Each number is 128 + 32 x the weight over its row's rms, rounded and kept within 0 to 255. Layers, rows and columns count from 0. Numbers have three digits each. The size before them is the row's rms in percent of the matrix's.

# down: layer 10 MLP down (transposed), 640x320, rms 0.0777, rows 126-225, columns 80-119
# gate: layer 10 MLP gate, 640x320, rms 0.0773, rows 127-226, columns 80-119
# up: layer 10 MLP up, 640x320, rms 0.0807, rows 127-226, columns 80-119
down126 102:140114138188156045082142118091099082179124121141091113157176161108118156109185124107102108122088139143101112136118162136
gate127 097:110098133153114052082117184093132123149090073124141150107134183139125121116083121172161173176130117093104163094153166155
up127 097:143120085101124109056148117087121082184110142097180173118087189144136164163141129019109138119123094140160108172147144098
down127 097:123085092114125155086114110141137124123145137153175085120042127146123149165116158065168106114110110099167077143121162159
gate128 099:123149149165101108142125107177116097113132134108138174188131164099147111122162153113110137106167104101130153127143126129
up128 095:115097130152100085117173099091132124131165124098182170111191188076146072202163072177149146128118165203148118129113155133
down128 096:098128093170147130059139162138106153119172189153135164132131143160179148173062094154069117097145160169086127193144066119
gate129 101:152159147125201113092094179104150098118111118182123091083137130157106093083147144135126107113104110132148121174156147143
up129 100:097119109095125108103085120082153171073157125080190113178162109092160061102143127141157135151101094153113126118124163119
down129 100:118149087158134123113128081100101138120169100142113122136125174111187132083113085063120076137102129107099129112121118109
gate130 114:124101104168172183172181174162071115120130093101149132116131166088109107128170168149073116095099127124077150085116159076
up130 105:170063105186167153183107143094090121091072093100165153133146197146071095124093110127093103118089120152111192093120135166
down130 103:114130136139113080145109173094111148099131126098163147152117091124128125100152145098153102132126084103112139141140112152
gate131 098:116131167092155125117128132135146082117163054123123140124139159138115172112093179140100043065137148199140069111163144108
up131 099:095101114150086075113138131136137110129194101148090125141082161102173128163145173133107104107138168144105151124180067136
down131 103:102168177104104147128177179145145153125139128072102175193110112125079121119140100136177141106126151148113119112111121059
gate132 104:098144084132138218161096128110128151148159135080135123155155132070131152114147110112152122182145105071136098183147155127
up132 099:156132153133110147132159079183151100102141152126086134124123170154165117149098133142080159119100165130125180102093134148
down132 109:144137140098141117111080086173121088126120106127139142155125170144159120096112123125152134087137134079088176110144148176
gate133 097:103092198110141159144124107129132147138110123118166098155072110159084150112118140041131127084161185093145163138123167126
up133 101:146146114151145165148142134155114139116131104154145133114193169172158136119114123081132130137142078100119146151160101132
down133 097:173148160136146157109145113119150122116151107137143144085130177071143136168108113136164156129197157121150125145086114095
gate134 094:149149223123114125151161161163108116096140135119107169096141139078117124182166188116138146151145151162153104147236182127
up134 099:169191170114158069155117146067101085146106113123178162058121151094089104133130143187159083154151120135165146118096168126
down134 098:142128176102151149147086140114103135151154183162181144088101120123122068108143105162175063110155065065148153125161088168
gate135 096:130197174107147128086129155084097111091116150135110137104127123064147188190119098162097152208124108141145120112147143130
up135 097:148102137070126181106130097164151170113110081132091105132133124147164160129145098121106154071099116145186108153155159147
down135 092:174170104117152157124131130116108170141094136130166167149146176168098135161097124144121143132098146118128157157098163133
gate136 104:083193163119182169082126103121180076090169139172097130082135086116112083080156189091119104143150111148142166164118134160
up136 104:104150152188151175098047124148094135205144161113164141115095132140121120178110111147138102107145156108177149147152106083
down136 109:145115124128129138074071173135092157166127108148110110069113199130089078101128134112173102190135154116132144131122118143
gate137 102:120213136133080130109076140153112117139121143127134145095139151119090135119155129105182116136121196165096084167071111157
up137 106:143113140161136178200151114170104197158154137139183091065171141161115155088133096156061105091157154082135112166133114070
down137 106:100145137153110134168091088082148098108128137135150131094128216172099136120128128125101153102166133097089088129137157148
gate138 097:130151121131172057113184150102136094128159159114136074093142125156096157090082175112149115137128055120116038113119134192
up138 100:161153166201112171128166144133169148171170127160095097122131169140056158039120085106201135104130193147153151105087146096
down138 099:094137142149137162175150123138138082111117129157135130143168131104179140192139082140176133076140087140143155096188087127
gate139 106:141122112111129150195139077103119193123155111175135198071172159144087172118116143079149088091111090103149110108130119132
up139 117:123123169134065126124136132092102091118084117096063090184175121128146103144138165164124137205134126101105146144136101072
down139 094:092108150095147077092095174139087071063085098111208174183119114143132133117186173147156138123132114123177112101096153107
gate140 099:125105151185113135126192122123128068125080103078110151135080120149124089144142131184093126137116180164114107094166130119
up140 099:108090135123198071138090100083156107070106091124117074156103094135120113039049073104191153158076134148082151126117132131
down140 099:166174093085100125152110066172113077125150124145104128095092143084081160132145174160078139143139137132150145146185112069
gate141 101:144104141163076132075144082112133136131129126102131152191180135121111139121171157119189153129163106119086145146131127112
up141 098:121063122120098178107106148162119164133163087138092118101104150143088139151116151112142150107117156143213129057132191065
down141 100:132157084139149128141125131109136172126218149151158162150139186156143143109134117076130154146084128117090164059158121129
gate142 103:139080166117138124103074099129123120131119115105088155100150114188139140082099130146046100145066170129171189089124111168
up142 101:179115071124118131093159093129081137123077066124152098065163072088175092093120143100177111110111160181115190103131125127
down142 104:114129144110147144090075140107158138092117143170105061149103087120109117112090124137111143119120136131166128123117081123
gate143 096:142142175182121111148089107110140133114142174073115119135123096137163102121123126170162072170075132099095117137106124036
up143 093:101127100204107113108148105104101119092099119120070128114157114121150146191157117097108148112182137150173096147193141138
down143 096:133108129164124123195170135131147107113153082035112131141081199088094106150155167119156114064153100160134123128110092159
gate144 102:170201128107113153164105177155139128120160114095093143136140101153106084098105146126116135127175153142154175157095112122
up144 103:076150129154133080140127073144138078150091151151112168111137142113104137173158095121122097161160124187090204155181164151
down144 096:145126135146128069173148124092184157110162081109085135095104092093156110070038144112113129091152158105136143116174126187
gate145 103:145127146149166176080103118178079114156151091149135150142121171104041157214091142054149148123112166113130095130091157121
up145 105:198132114081154158158156091119075116145151125145143144135139135101141101122153116142065082186151125178165145148126142183
down145 103:093156141058132125135137134114162170121159120143126185113133078123135178106059104124104065114132115124120092112142120120
gate146 100:134194200108152123105196176130115124142154171135153141112109145185126115170121190129184145147160183158150126094142142090
up146 102:147118146109115080118157162222108135068141087117111127086087078110125104116123164157057182146166070105114103106146083119
down146 100:152133166136128127101101140148120162103089123099108221100165119137148093088100093104075149143083072090131131144140084197
gate147 106:161070179119170104149095123163123127135136145060103154137086178132092143202131097185136150127140182145154195139148137144
up147 105:134110128129187139137133085130098101157085088114111126160060102113132119172128130108120133072131103161137201146118141120
down147 103:163110108143108195146198119152075092159139137095096107147068185108098166155107151127140062108110186126112148161075096114
gate148 102:122143144129109124143140132064124124090092069175130156137194132074070091091090210087112113071152097129143124138128155071
up148 100:121114089094136113148112166138152140139058151148130129134136101156079165132166118120119151201116036123110097074153099164
down148 102:127070153147136130129156116159111115169090127180182160171131154134142120116150087080139128139149152097131077125190144101
gate149 101:158156107102143109098138083086130108108119143047060134140146188161129091120145147141089196028151137129094173099143136138
up149 106:128173168146088119185096140146178154182171142133127130173094178110106134050147185105093124149140107207051114110096142152
down149 100:167071115126120151161085154097145179139111144152116107184160145157095115125169153111092139217143111147118186149109152180
gate150 098:132134082139136118148180107099143057136119129206112134102117170112108117092136119171095151095136137140110089111104157120
up150 102:158160134134113112101069098226079100128159064075147162086106119120153125129154134151182044152154120178107126140113110157
down150 097:162185141158060177114100121171117185122162116117130101177162162074132137095090104108164142131178184250104074111164070116
gate151 098:116111105143089150126130136151090191147102123108074114111102132078157173105068152094054145127116133112166086173150151086
up151 097:094124165124126160091093169113124125071128184176110137132128140078130170140098142128145156161118121123108155157169083105
down151 098:112098180082110176070107106154076129113099134146154152121169153134078113072154110104156118160161146132153124079113136153
gate152 104:165180157128141168174092133131152143123128113147112142144118195092123134135189100148091166107105053102080121152132063104
up152 101:095081133070071124134159139134205156118113147152171157129164050157133190112130071119118131163109096098115131174071132199
down152 102:141136124094082133217124179134161154187107124155158134149110122084149127074069126141150079103182151135126135062133127151
gate153 102:102137143129178124127083136186091134175123174114135140158099176096125096145145138080109196118142157122106093131082105160
up153 098:089163122123115133091080142167155088136141084160142126123155100120077147162144135163068187154123064121088146095097120148
down153 098:087139206047116137160144157152075150175174061119134156093131186172057086093169143155083139085104063108111198128127050165
gate154 094:113045128155158177094111128138134147089149121103126157106151120116139165158119116084170075065068146162120069100108147108
up154 099:145131130171094176118139133182167150100151162096125069078181149133165103164047192125097115123073141086116036133159135112
down154 093:088112135098181139168151128136122183137101117147142166168073130128075135139089177106165166075094056156099142120155123129
gate155 100:144054128110130099129108116142137123142151115120150098108103144063140115126155154155105152111162155106132131131146110158
up155 095:086108145133173095135148152143111072092140141160109139133099192158189133151142143103117109113109132123133076120117169092
down155 094:090153142169154134157179163111130135167123152050159135131148136131170142135126184155127141173075132089130099197135155117
gate156 102:120177126103128109184153080115135136109114167153089136171187151054103104103114112130077144059192079153110109089149133171
up156 105:137201143112174149133134123074098113149088056159067136134194172059101154099102147150145115090124133144140193153173112146
down156 105:129165092067106137151148144126105139152170117133092213080163121088122177124151121121096170131134128083099112108174094091
gate157 101:158121132133082135149152135101100165106153151131060160127112158121138164133131127081084116190163151118113160098140112104
up157 096:113102137152141107168125127123122147086120090181141139129099093107171113074123114072173155075097130189131255128132142119
down157 104:143088178134137093169098145129130123114166175136140187160101075166128120130105178174105138135169158173119097086154141112
gate158 099:129137154174119116155106098161121093152156116079157114156128117080150137118147139127178061120165169218096137104130125090
up158 099:154144076080118171135126146125132111120140151150143147150141115155175182089083118126162158149121137154178151109095105116
down158 095:211122098141130100145147113124137127126162157147150182146146166146169117145114140068113101127160101192142100130106097152
gate159 101:131168178090133146180136197115168131093122196136162111079144113062130126191109172154147109190191136191152097047162110095
up159 101:112122121135164088149155084095145138134076131121187118090140124120174086098128139160146081155138153119174144149181167142
down159 103:136123108092118140135136107093132128138166126163101124127155083149138117134104134108108115129164078191135119135136162122
gate160 099:152158092083099203134172120107097120105136147150149113157146162157130097132127178156075157129130117100136166066072151151
up160 103:172108121074101128133149129116112119124124068130125153138109133110119121108153158121144196149205104119085138166120113162
down160 103:153096114134168125154175191118152106097140168135088126147169088124136164210143132174098144101164170113177104131105164122
gate161 102:156134046114142112097156195111111084126116152093137132127193113126110091105132083098098151170179122076103138117150164111
up161 102:150109130163123117126151067143138140135185123133156096051106128174122139131138077151098119106128080127055110155184182103
down161 101:133149142145154126083105114199097071123149156195138136121159176184129143151105089117119140113122102069052105110084145148
gate162 100:091120137119127101117136162081139097072129138105168156128074130077121176096168149063116140043100100112115178101105116109
up162 099:156107077185136074144166117116121124099171107106166142084129128130171109111165143122102136150143138167137067194148123113
down162 103:122097152162122146129148133096170164108089117100079141132037167112099113105122184167148111147080104165121165153109128086
gate163 096:096170113139125134183167125134136104094106115153160078114141106068132079118108138148185134123182172098130118143122157151
up163 098:162143109206088125103159136103151121088077122141122115139043121151146128142165121185148152098148131098160110101171138152
down163 107:118153102133135202069149114127112149134125089059114104157171123146130107130120116131154173081140120157152093149124160131
gate164 104:117154118106118093159062082081151183078059074161083125107115149151081111115151154135159155106106104098163164174109089125
up164 100:145141121126127179102088126116067137135138146123038094097155075129083185112161118141078132152116130144169187174148126099
down164 099:159143140108143166141169140182141140167100159147153143220128143116097141120113152082109112131103094147177091119098171161
gate165 104:106162097130114192171162157154164129132114155115102093113120140161118084107104145154108125114113155127080136055103100137
up165 102:162149106065126098121122135110059142175146167073127093110167131091139123145120163216146140153163113116171115110077095108
down165 100:153145152134183073103087139145095114121128107148147100116108101113161107134057122095151108160104155115158128087067119091
gate166 101:113129068185111200136082141091121059084088140132106129125147158113145140124119146087171148144138162151149112162151109089
up166 098:107121146105139190110112081135106178110092119115130183105185127098127168102129113078150152215105143152139096158184137103
down166 094:120135175105100088113169094107140139061126093086103145098229125103132164055179187137149037146145159186097199150170081112
gate167 099:196149148090111110155114151090120108031132124125130128142129171150117125139186124099115139118108080104129083121157155129
up167 099:111187137110126121115109147153143135095135115140131200122070148126060120144138137144143130101161104126067150093161158157
down167 109:166137116130122132108126088154138127080063116122105074117129083142116116102148152194184135084151133177138110078080100092
gate168 104:120139110185140081098145155119125122080187109084146091136088136111138118093143175071118119129101169101101084149170095169
up168 100:115158181106184175093090111164146124155106143136146116156142175155158153151146093106164139109107137177101154134075082135
down168 098:087152120113134127082154105151186148150163147096104193142133109124137065190172107141166124122174129089170142104131140156
gate169 099:103120104131125186088165107075117114085107155102130160148103091139139139111142164125144081155162197134153086163103149122
up169 102:106118147118081121102151119120109121122168079134152149138114092189137095089110165066133096188118120153141144149088072148
down169 098:079135150147119091122215105143093117155180103113080106161124122117110096079066108111116088167086148140102078114161147162
gate170 095:149120193176152134178084114181091144124113172175152111151119112137160086147111140114096069131096131139153068094139182150
up170 103:112096139084103117136206088115167109118082141171201130085176137140084086127165167145125149205090160168125099109104116125
down170 098:124144054125166119137123116185080205149108137106151150166123125136217111131119180136148122135147165114095136104188143122
gate171 096:163135171122142114184087125091076108094132104086131154114176134100115144141131110099150184148117081093147140116161096183
up171 095:126167084080150101163089162140156077166122103097085140160168119141075096166112179136080100117100126182101107140134113133
down171 102:177204168082117134087184170173092094068138078118099143107142129159145154181163120122112173149134148101119134123106185127
gate172 096:182105090149144201114166142094112141162115104100101161127082109094166121137131146073103126154145154121159145131096142108
up172 098:111171158096142159084147157127113101176135105109130207092086176215115134100127118073084161171173026139191121190153105124
down172 099:089080180211163135142160142098110163122135142125148130104117133144156077134092106114086132100140138154146097137058098177
gate173 102:135101135154073101103077142144131146102126144116168065126112196148129113170186175105106140095152058089135070137161116090
up173 099:171079122159179119143110124075172165149111099107207123153112100187146168170141098096123152126125118108115135120166142080
down173 101:101107120121187122080103131072089119137128196079136153133080104146131082137094193192087151101153121109106135130138067073
gate174 102:190136136196090153147099132188190126062131209213044126131106163120183074118113122120078128147119105146135122123080122118
up174 102:167148097105120189141171129161121113123162119159159124109099144164140131143145157124156128150067149138110073139138081135
down174 101:161167092139075112119106136122104089106183112075066112166138203174111112096088131095175218113159108106108107112180134159
gate175 101:132147141087139101139043156103122134146131084130135125105107126094154101133151113069062114181111156168153108089169155180
up175 100:098112096108104139112111093151101175138157157146166118067155087130139149134124110172151139191156117100113109148120125092
down175 101:157105121162116113141165123115070064099127120154134125113149098090120155116185090153093184116137125151126125163113159112
gate176 096:094083190186155110142130152147146153085180123162106209184154079107117078112112164130076144127146120108167123114084116112
up176 094:123136216139147142125147172162137198107163105147120107227138146111112141119119202131110156152132151166173088115166138119
down176 108:080083148141120135157120180114037110142111119133119098130134111121131143138076108113134090170166120108150109159077126156
gate177 102:098126096117115116116141144132089119087084147126128138174158116068129103086121143095143047132161198109168072113142130067
up177 103:138096125091106189163136140151125176094140180170185109100141171055089100175164123083127096133134116138225106201113119111
down177 101:110095110054149163127187191179133111105117116133126170155134135158136147139143125193117145055126133132172183141145115152
gate178 100:100120108112120149152164104161094128133137122149183151118151139144082115055098119130152059140090146173107100155077096220
up178 090:089147129154150145109166091157132157185147119052166107121177141119071137109083128119124122133119166123161115149092124117
down178 101:049100123162123138103130092114058153105112110157164141115187182131117133069158088144087141114109157098171135204104116118
gate179 099:109082163128100126180130123099128117132148165141219131129148078076135159092152169113161154124061112123164121056175112145
up179 098:129107163188140138119133145058024176073164160158116142158156177128182117150138091174146043107093079101120155076064100045
down179 098:158121176132202169091126133119132099137112122100140093160122106171183096113134122148097149137189087120114129116102189105
gate180 096:150154202099111187132117099120100141136147129180165118137106085160152185066110130138143153162123157114073101074097083076
up180 099:110158076109139133130189128163130148119162120113121154115150114134176075116178156159091095071149129080126182133164129058
down180 106:098123165140126086133106129122148121161060129147176100154126092114139157127068138136147126152153089062106092116110066093
gate181 102:165172149090156092105161172134141139092150170150124157149134152082126122131182155086132118141164206117162110131156145115
up181 099:156127090138165155092152105182148119101143130098153143142152097071175081128165181155058139158142069175090136102137132130
down181 100:099135093115127128148144142120067181167141195127194098126119109101073101062110098115091180080133125103157133114170111128
gate182 096:155166123131176162206126107134128115123053086135128100169147128128116134122073105136077153095096073153133111088127164090
up182 092:104117163122155131063068138095134153150130084128133153153101132185066126093138078109094113131174109149118164140097131129
down182 106:118187101137130162111135116059125132144102129156090115061116115136126110106130098152135115077117127126114160052214129144
gate183 099:089146111161088163108133105147093122178107133122089083125122159153134148151118176104131162200153122173150108150121099157
up183 101:126188143107100162153165072148165106128135159157137184144146154163110134116123135120119118102085149148136116099161162131
down183 100:105168132174064146113157132101113096140155111118108164123149178081099172119094183137136122098170151174142111109159185097
gate184 100:105161134136113121157116160138174027153090192129160163130182172128100178192119187105149150106107133138108132125139109133
up184 100:121109162141129070111130111158119167130097103170127210091082129106175164143136172143105140129149165158128105136136089077
down184 110:130129116161065073139117112126101113114113127109116159098114182094116122053107106099089130164133129151127065092117117062
gate185 100:114083111109160176115168085075111102126145081124122128131110160135127119137166068164154202166114117143117166088112106116
up185 098:159171086111167152148164103106110135108131165160076118129118087195144129146135105113146115123121141155140156113157162120
down185 099:136084065145164160129126154130098164138120068151179125122134143111144156179102138156068147120110209112211141130152114142
gate186 091:146130094114165089133108153198132162171123141104176136086116077130077109081095152141077157081102108187107138133168147185
up186 096:095125180135144117078138205122168083134155121104171132116135075100173061119159116096162019137096138101163105111120089127
down186 103:124124113133137098196162111150190148138156119047119085175152159128060136082027141157128169141173139175053136149175116092
gate187 091:124117214176152097121219106171105119141150164144171129111195107088117189168130107137143160106111129155162148161155142092
up187 096:163150093163144156160138176132171121127089068149139138193121122141126187112125101137112077180117101129096130133055125134
down187 102:121146186138142118161194135158131116104116129112119143110150083129123105146125138132154102119118081076195138122105136158
gate188 101:170159122153137161144112108145141144070116105161185150145087149103133091134186175140088098118047137147110195125116135172
up188 102:049129142088104111070162086112159128169120125125112133172146092136095122129181149107103191140105130163095130155133120109
down188 096:175175124179140172129132147134130177146133079147118118101140141121133140077153115111148152144171085138151154156122182090
gate189 097:126150119135157153126169044192141073141060116111153116137112114110124170092099140165158159166143076127118144089136067206
up189 094:091147164179149156154099138145102094150157179159160169145141179111177168148184129201115106102102138114078190159090136127
down189 104:130127125119134173091136162121123176106113104122112197132174150142126132145118068079186103207140075166191150102117135139
gate190 099:124145117105137109135118150161149141115106123135170104135124055126140177105138133164135132107155035119098185116119109208
up190 099:134120121136124126149172140128124119126054097176128131132203123145171076144106091127124141124102153107222170078149187113
down190 099:130106140135131138151108147127124151065137086169098117179124089098112109110164102094128146132167095141137096154114146112
gate191 102:139139124166137154115168130112139103208137087099111096098091172148159177106136186085248161108109135131130135205121137141
up191 102:030109172131217119090103108107093193166145161147140170135144180140148114122084131116121114117128155097177172032143151137
down191 105:112126125112144084073147213157127101153165092120098121158186080150124132114128088080152059145158116129144150127146150067
gate192 101:185098071159159091125128139150187167152089122187143150167073112110102144146182177110150095089165099135084122055087123120
up192 103:096110123137103158088095177081043126156163131087112131109185106124165086122122126069126145141104131183157090208189108135
down192 111:106119102135091173060129148032125123099050091111122122145193090125118180132135187087078133103079158115161089144153134195
gate193 097:144111161113084096119143109164147108165166109124127132164118100146126067137067062115098189127172139164132157146156110104
up193 099:205189116093095081158153120095176092144134162098122123140179167127173152102150137124148130139120115144082138155171100156
down193 098:107148120115134157121117103137126054116113133166148156158152138165119147123134150162156167121130098118156099162163125117
gate194 098:132097138145139138092134132147123098136067120117109131120180139137081130158171145118090163211092160176115153147133062157
up194 097:126135157146130177164120133205117155102134127172147167199160109119082129152161084111067085118184109065091093107160090117
down194 097:149158096123127071136041163146173120098140113147080119177127073122125142063173172126140164094150149107142108108166094143
gate195 102:172106126173126137179116102156093194076091120139106156148123150143118128158153157080149157092137143179103107132180181147
up195 100:084035135075123137089091113128099135177105132183188169131172161107141144107092110142107155126180113099091143138129093192
down195 099:137085102044136128090122166167144081111072125130086164156107187171143123078170132159115168151078158155128102092137120124
gate196 101:181093098171213145134130167140157140089119126196118160128075159097198153167192121110130098129061129126159114145135146130
up196 096:161162097105149118166118139071108146156189141095167088087114116150130123110077144104099119100112080125101147094106124183
down196 102:161152100172147162129174079118098153110084073113131087166126149130101132160132103123103149116111107104085172184077161120
gate197 101:143071098158135166094148124188164126132200149083147121130061111169143105099141195173070199124192090082085125163121161165
up197 095:069112108140060106126151126138148144115127103217129133117151076170118185144117046134087137073127138088107156115098118161
down197 095:119131105130111129119112137176098198144110145068150149111123143120178097121111063156164116186150134151083133134157150120
gate198 097:150117147067103116100112139137144117158095062137086139128138110178072135108111113160115128128089118111125116043104150151
up198 099:157162101147153128191101065140206106149093152164111152139082101127150154149098148094092145174131128086130105212125115092
down198 100:176094079164090134147193111128134117076159174137176186145127049165169121151081166180152126084122145123144151111104151091
gate199 099:159190132120148126116114103186139109104105084164129062099136146117115129121126135127147126132148121096082128113096167080
up199 102:087116078145128122202076138094091089133103095091114169141103065151109107132155115091104089127143156075049092079159198088
down199 102:122114155141103087132105131123082141106129084125121068109069112157080090121131192174143120176167180151135135139069143165
gate200 099:161133127097163095147111128140140137112117083163121102114121044095156124169076147162136134148138098090127107145159149095
up200 102:151134162108121067167171114132149161174123105090144114083097131132126157160120122111104143142123094156203111130148173140
down200 103:163160170088135106124182180173149119129123103089086068113159181099168161114162144179109120177119123155115215200132135137
gate201 100:101093123141134145080164204145098131072072091065150103183106141135098132105085155090118181117173157187169160131063109119
up201 107:138085116150100216093130144193151193120104117100150136123119149106140118067172099069170113143140046135106105139070094168
down201 098:116069112112168187096138125119092113180163123078159102130100137141073071104062100097131146102150103120142138187156164133
gate202 096:144119074112141104136104126111079120096107124069129132163105131175141107215069192124108148143144143122133095056126158175
up202 097:126119131113165151107155128134143121138155122193152063142160175102150101163153180128152122105171156170097098126134183071
down202 097:112163128127152112151169098179068172123161181189200127141140120164156140135151092151086088185139135136139118164157019101
gate203 105:156199101063137168180171071139133131131088121139149137093177117134123088136156117121124146129163119111160149100140161159
up203 104:105137153113138111185087123112122057136129160136109130145111192129130194107156124115158173139148105196121109152174162090
down203 098:162150105154146145155152092193146161156199173150101113141071102148141121169155077191145179158131130136110181159102086099
gate204 094:149159098085140146149094132103110177127138101166067112087147132154070103106094112143111093071182159115138127123082099202
up204 097:097148120159074133139134137143134140131181158175124152133122177147075128157124105135128110155111157117080091075121079097
down204 098:109103140183099147164084134149175149093156073097126129149105129116072130116147168093134127164108107136135092093134157088
gate205 098:145170145073149096161127109199123100100108107165139163108116114118138095107136164114129145086145137122158106071112104176
up205 103:154125102151111154123141141196111132119179149138097070163100079138113093129159082128040135185089164145152115123112108093
down205 108:133144151099124130147111149124091125146086114127110142158054156141083091102119141081107151155174129120122126107120119097
gate206 099:129140127161133194117155142127135163093090108164117130140147117121172105198112107119091146102152116161121130065118171053
up206 096:148142135162128186100168132100122172137183107131094092139123090138173115135112082140091125070165154067157113108126106116
down206 104:121115185109122076117121106123075073127165086163132158169135076094123149200110157089153117088132123142143197119085114136
gate207 106:147178147151136187152156137072129078119098127108133115103127209183162107085157075140064125117097132170182150127160176139
up207 101:184113103086151127074064168127132078155108103143152161140144178147146092106126164077100078120135163089160147120165101127
down207 099:084119131099128151120129149096110060153158153145140128123136200147087157171150071066129114185099144147127138135131146097
gate208 100:209132105128082141110129146151130118146163083079099138134127136073113131111167111098119105121121098144148161059059178138
up208 099:077159087082102131096103160156133150090183115151071064087142076073165102082116173136130125082141101144147166149119163127
down208 100:162128126151147158154163128182123101103134119098103092162086114186155148097142153150154119143125093204171140117128078114
gate209 101:139098104097187117134136143099159179098138124119091079156139102178146177133097160190114066153189177136128062149136109120
up209 103:072102120128125111082133079100128130111127058125108123156169059124187081056138102197111143139056138105142158169151153146
down209 099:097157184155113158146118152081125152087084156186134135159140087081154142067105154135120182100119139199122132076157143169
gate210 096:131069112157137098157142154137186117117115123166053110116179100127126116157123173135112135074128136129156151146066124099
up210 097:089118086147135087142107106070210123054148119073124132162141161109133150110155146122156169101174185142162174086170129086
down210 095:131110044103196140142137134127153142126150092133117093107151176199064124124122139156084181144083201128121158061120183104
gate211 097:123065117094078160067111100148179145080100176113127081112099198107142134128136175127158103126180135116121139121161120148
up211 103:102085171143185095105109132109131124164118093086135153076108121128075094094095103078097163122149204161131104121137116171
down211 101:104091161164128122118190084135157143105123145147107074121145113159167121146102194078098199082141057116078085086138096068
gate212 091:134075115070125098114096154109088116149126096126100082215152091169130118182131070096125181179098143086184118161158101111
up212 098:119104164096146142141143178118096190132190131140132129156182146140095139118102081118100095147172068105171105172073114096
down212 096:162106101095096104121110152102116132155209102092148139118123113123097110173109116093182163164141114144157143186114107086
gate213 106:133119169147120164138151119136092138096104145149121126073104136101113132148114172138161109117081126093124065151105199129
up213 092:132182159183109081119152116123076233156106136166114163164133162075078127168037090139121123100079171114091114162113113117
down213 100:191115082125097117115078157109111143096159096062130139080105209086105145104077129117140143099146132140125097099070104068
gate214 092:082155141167133137109104142125135085120163172136135167135113151092102083130136157116147115089204213107145125088144146163
up214 093:117180154139180088096136081124103109122164104214086158156154146103067118117142133145164181118080154102120098097114204176
down214 097:100147107114156068126173096142155182116154119107113102137152104141170164108134156132099162087137161207078103126071142090
gate215 096:089105174137156114083060150093162102123129151105111138100122126102132118153141151087107148118111132141068102112125122180
up215 097:157114134125089095102121128155103127157088160137132156163133117088123089115124174168124107091120161138114148137119152133
down215 095:166144147166094097127093132132076122146133200186125147143111077199112158132139090117081196102137099185149102105142057170
gate216 096:095117154154108129146120159124126120097107146126122106092147159107140127130104130151170126106058111096141112106141124151
up216 103:132162121148088114096070124121084130189127119120122133119089151089141180115105114173157124125170126209134109161125157129
down216 100:140163154120158112137111143129126130143127074151104133143074151146121174099105150112138075123075070118156125094135120171
gate217 100:131083087160144130158082161116126057182103119098128157137185153127143109122108161142189162139136154120111151162158134160
up217 102:080101123117180122151156077072141154144168155096121113142130117092113153138100140158140130160196100126173087089132214189
down217 102:145078137102093129145130151177159078093170122098133138107113097146185120142164172075158121178109084129163106089114117151
gate218 095:133079091140121106136145126198140140158061178144099122123123142167125120138109125096097122095100155119106177069101126108
up218 095:122134043153117075140103100128123120103176101107091156122150102100146147158139108125123142127090135118219107137091177148
down218 097:147097127121146076131118068169145097154140145170120169113089176065071128140166136160118132128141087065129146135134097125
gate219 102:114111169168140124108138178144165137119127114121112081122141140136141109109132166236131157123158095101147106083139125191
up219 103:107091103136189162137179147089061095101082135202053145121109117162142160073145097106152132085088103134124124121123130110
down219 102:152101156121140148133112095166119199103148083136130103164113168127146095084148115069195106174091154155141125129099146100
gate220 098:113126110139124144117164107161061154108143130142189138152131110153136099153094133109112151089114141156118188160081084063
up220 097:106110144077107157111117097113146131115159186122084087059110096172129101117094109135167171146118075103131101139094156136
down220 102:055106099211066109165123070127180175175081151139157164142119099163103144082106072104167184153169152152135154153087179072
gate221 098:090092095098099124076143110108065123121074121089124105188152072087138134137135145108132133171121182164164133109075119106
up221 101:108053162143123122181148178146099124136125095130136085116107107102099131117141145132087110132109127115152158106060040157
down221 096:105126070135125170077121117067176103128062102115209193146120109161069122152188113179100127148124123065155096165113129053
gate222 102:130108109149153135099097131109139133151154121084105220247197190140107119118112125129186135110109149160121139173063123130
up222 101:145130100158139123100087105114159129134145080106146169064174140247126130093135106125137171152127051057107141111117083133
down222 099:208138073108121127085137121135115131098127153146122168158150146132093181130049108138106113158100132117145123133119153150
gate223 102:105140115206127098062100126130122157070109100134134182148164129116094134078110139153145137169114149152108131142137160085
up223 103:194105131153112127175180155116102129133088122144106162110125168134129058105155155175164156111143107117117148116133111129
down223 101:110139177189130105127127158154153144125034138123164118094175127139063129073078173046140200145113119091139158142150180147
gate224 101:143151114145081125193161150130147123131065094082119173162146140166094122145116122143152142123134114099101141148167145132
up224 101:174107092115181143170152137098137111142105168117136160108129120083081077131114121152080104064093114116155112171156123151
down224 102:132132129138163130167111130138156128146084178097112175159138106155137103119104109118090188116094159169169100113103089177
gate225 101:140033101112146134098124182212151113179186116118193099110102150090118118083159126112131131109163179121152143161078120132
up225 098:097112146135109123128102135083142148102097148099130094085146135135197106116121121217170141120160102069147117151094062194
down225 099:123149116157142167121107107117165178113091099137109193167152118102099086122136135125111157129107177080098107062222178187
gate226 105:107153147125144078151138112124161085114124102121170142152070109156109137179017121139105101128136069129156117148063153125
up226 100:086166078088108081124080207155116117087154157147099103176151139097172116101122143066156118102117113076162174172154121153